config.toml
num_hidden_layers = 13
hidden_size = 128
num_attention_heads = 4
num_key_value_heads = 2
head_dim = 32
intermediate_size = 320
vocab_size = 8192
hidden_act = "swiglu"
norm = "rmsnorm"
norm_place = "pre"
norm_eps = 1e-05
positions = "rope"
rope_theta = 10000.0
rope_fraction = 1.0
qk_norm = false
attn_scale = 0.177
bias = "qkv"
tie_word_embeddings = false
parallel_block = false
init = "normal"
init_std_qkv = 0.0381
init_std_o = 0.00747
init_std_up = 0.0381
init_std_down = 0.00472
optimizer = "soap_variant"
learning_rate = 0.0132
lr_mult_up = 0.917
beta1 = 0.95
beta2 = 0.95
lr_head = 0.0149
max_grad_norm = 0.5
warmup_steps = 200
schedule = "wsd"
decay_fraction = 0.809
decay_shape = "linear"
final_lr_fraction = 0.1
batch_tokens = [32768, 65536]
max_seq_len = 256
doc_mask = true
train_tokens = 148500000
max_steps = 3218
dataset = "wikipedia_en"
Each number is 200 + 20 x the weight over its row's rms, rounded and kept within 0 to 999. Layers, rows and columns count from 0. The size before them is the row's rms in percent of the matrix's.

# gate: layer 10 MLP gate, 320x128, rms 0.272, rows 31-34, columns 0-127
# up: layer 10 MLP up, 320x128, rms 0.265, rows 31-34, columns 0-127
# down: layer 10 MLP down (transposed), 320x128, rms 0.291, rows 31-33, columns 0-127
gate31,105,199,193,161,205,207,177,217,223,196,207,225,164,173,183,247,198,207,220,215,170,166,213,225,195,182,183,226,194,221,215,204,172,214,206,209,203,219,201,210,181,209,200,191,167,197,174,179,169,198,192,196,211,208,166,218,147,172,170,208,210,201,168,181,206,225,202,180,192,146,190,188,225,198,193,197,224,241,205,190,217,165,187,189,168,193,186,181,207,208,187,201,194,206,148,227,211,180,209,171,208,194,194,190,199,228,192,210,171,191,186,187,195,180,215,207,206,196,194,167,218,188,257,202,191,202,191,200,200
up31,097,209,207,197,211,191,173,184,207,191,212,217,187,206,219,214,239,181,196,208,218,181,208,226,170,202,240,224,172,233,233,209,206,200,198,197,185,184,196,215,234,180,225,195,224,177,203,171,195,181,204,224,196,189,208,193,231,240,212,173,221,175,212,209,223,179,195,199,210,232,212,222,216,231,244,213,202,192,237,181,178,205,202,156,199,195,192,237,198,150,196,220,183,209,181,202,219,179,176,215,175,226,209,196,215,166,207,180,149,181,173,209,184,163,201,223,194,194,184,200,221,184,176,204,207,198,214,198,213
down31,101,258,183,257,179,202,203,236,230,231,242,177,204,188,217,170,217,172,189,203,196,224,172,184,184,216,242,189,189,197,198,202,186,183,183,191,214,211,192,227,210,221,201,214,167,170,208,214,225,243,229,223,195,235,234,181,239,212,190,180,200,213,209,186,173,195,197,191,202,219,205,180,177,243,204,177,216,206,188,188,209,208,201,193,216,236,196,197,226,218,199,201,211,193,219,231,212,239,202,222,197,212,196,184,190,209,203,228,181,226,199,186,201,181,204,179,201,187,200,219,213,212,203,202,214,218,216,201,230
gate32,101,222,225,188,184,227,240,194,208,192,203,182,194,223,163,203,198,191,246,201,197,198,195,183,190,199,192,196,212,214,237,189,194,207,188,183,181,196,193,189,195,179,218,207,188,211,203,178,206,184,193,162,181,183,195,184,190,189,190,161,223,180,231,216,167,222,231,173,216,203,175,209,229,206,193,203,236,223,183,223,164,147,174,175,176,164,178,189,191,238,164,178,220,195,229,224,184,184,219,213,186,176,186,202,215,205,222,199,217,220,208,196,178,204,206,195,195,158,226,183,207,185,196,189,201,180,156,171,204
up32,101,196,201,229,238,225,170,235,217,207,172,196,174,211,199,185,222,210,221,247,173,176,185,218,190,215,169,189,201,204,173,175,214,225,230,209,196,246,184,210,208,204,174,212,221,209,189,205,194,217,185,205,196,205,214,178,171,221,195,212,202,223,210,216,200,158,217,214,189,171,190,187,185,190,218,150,198,185,189,206,182,199,197,198,188,234,150,181,197,175,153,217,222,193,190,197,155,210,195,169,202,192,180,201,195,194,214,194,197,186,190,193,189,201,235,202,202,209,179,191,169,195,200,176,169,211,208,254,205
down32,098,219,220,178,203,191,188,222,232,168,224,199,221,215,203,171,187,201,203,194,214,216,183,201,222,208,195,205,180,228,196,140,160,201,172,182,229,191,218,196,194,207,179,203,175,172,192,196,181,199,206,138,186,249,194,201,222,190,197,184,190,209,221,214,197,236,204,192,199,172,210,173,193,210,170,193,182,217,192,171,197,214,226,211,202,221,234,211,223,177,219,201,185,199,198,195,206,195,197,208,193,203,220,219,201,178,175,203,202,189,186,211,191,191,192,197,172,174,236,158,191,215,213,204,264,239,217,195,174
gate33,108,185,213,213,187,224,211,219,194,186,211,209,194,197,206,192,221,192,203,162,231,225,188,199,214,203,207,197,228,180,223,229,191,186,191,180,147,214,202,210,217,189,222,188,168,199,231,242,208,201,240,165,184,176,204,214,205,166,204,223,226,221,189,217,201,235,175,225,198,174,212,239,219,163,198,222,208,232,219,194,221,168,159,199,208,194,191,199,205,197,193,196,203,208,183,203,221,180,179,178,217,193,208,164,170,207,213,159,221,167,184,213,192,210,201,195,223,177,176,172,197,181,204,221,182,224,216,232,182
up33,109,227,203,187,209,212,214,203,157,185,212,189,198,190,216,214,255,219,210,176,211,199,190,195,204,201,157,164,222,201,154,199,212,189,220,204,191,190,153,194,187,206,200,176,207,221,184,185,218,195,195,209,190,194,186,153,210,221,182,181,205,168,211,222,235,217,214,195,178,196,192,220,202,226,211,208,213,155,183,154,188,208,207,227,222,178,193,216,185,214,178,194,206,170,198,176,213,237,200,186,177,169,200,184,198,226,222,211,168,226,192,213,234,193,219,226,189,223,215,243,174,198,213,197,214,198,193,181,186
down33,106,181,189,191,197,225,246,228,185,215,192,198,202,218,186,210,242,202,230,197,234,206,226,185,185,189,174,191,205,190,156,231,218,226,205,217,202,175,210,189,203,220,197,209,180,218,197,209,192,192,195,231,148,231,225,223,188,223,202,205,188,202,198,178,197,214,230,228,193,238,193,198,206,206,231,222,218,220,184,181,185,192,223,227,162,188,194,198,198,206,192,186,197,128,213,187,210,252,205,187,190,206,195,216,189,200,246,226,218,176,192,208,222,204,199,200,197,226,198,203,223,211,204,225,219,198,210,212,172
gate34,094,226,222,207,172,198,181,198,226,183,182,214,179,228,224,180,229,209,186,200,165,178,218,225,181,195,205,226,229,195,195,202,182,227,176,204,208,212,191,211,234,224,192,190,200,211,227,196,203,228,168,163,178,183,207,201,174,216,220,161,185,188,180,221,235,186,178,203,202,196,232,200,201,226,197,201,190,245,213,193,197,164,177,205,214,202,200,181,185,234,205,209,212,185,211,204,223,177,186,227,221,213,225,175,174,206,233,191,184,195,194,208,208,217,184,224,199,231,211,243,237,166,180,230,169,189,217,215,175
up34,091,203,189,200,167,212,241,197,182,216,180,219,207,244,237,204,212,152,226,193,168,212,210,220,190,198,169,195,209,191,202,212,204,202,205,211,212,206,181,210,208,212,242,191,199,193,189,198,208,215,167,179,222,216,192,211,208,172,215,200,190,205,228,174,216,184,192,212,209,195,196,203,223,188,192,186,223,200,200,172,209,219,231,235,189,206,180,191,247,179,194,226,152,216,242,248,221,208,186,178,152,196,178,208,194,195,223,217,223,207,209,241,176,209,215,200,230,204,188,202,205,197,223,162,206,224,200,184,184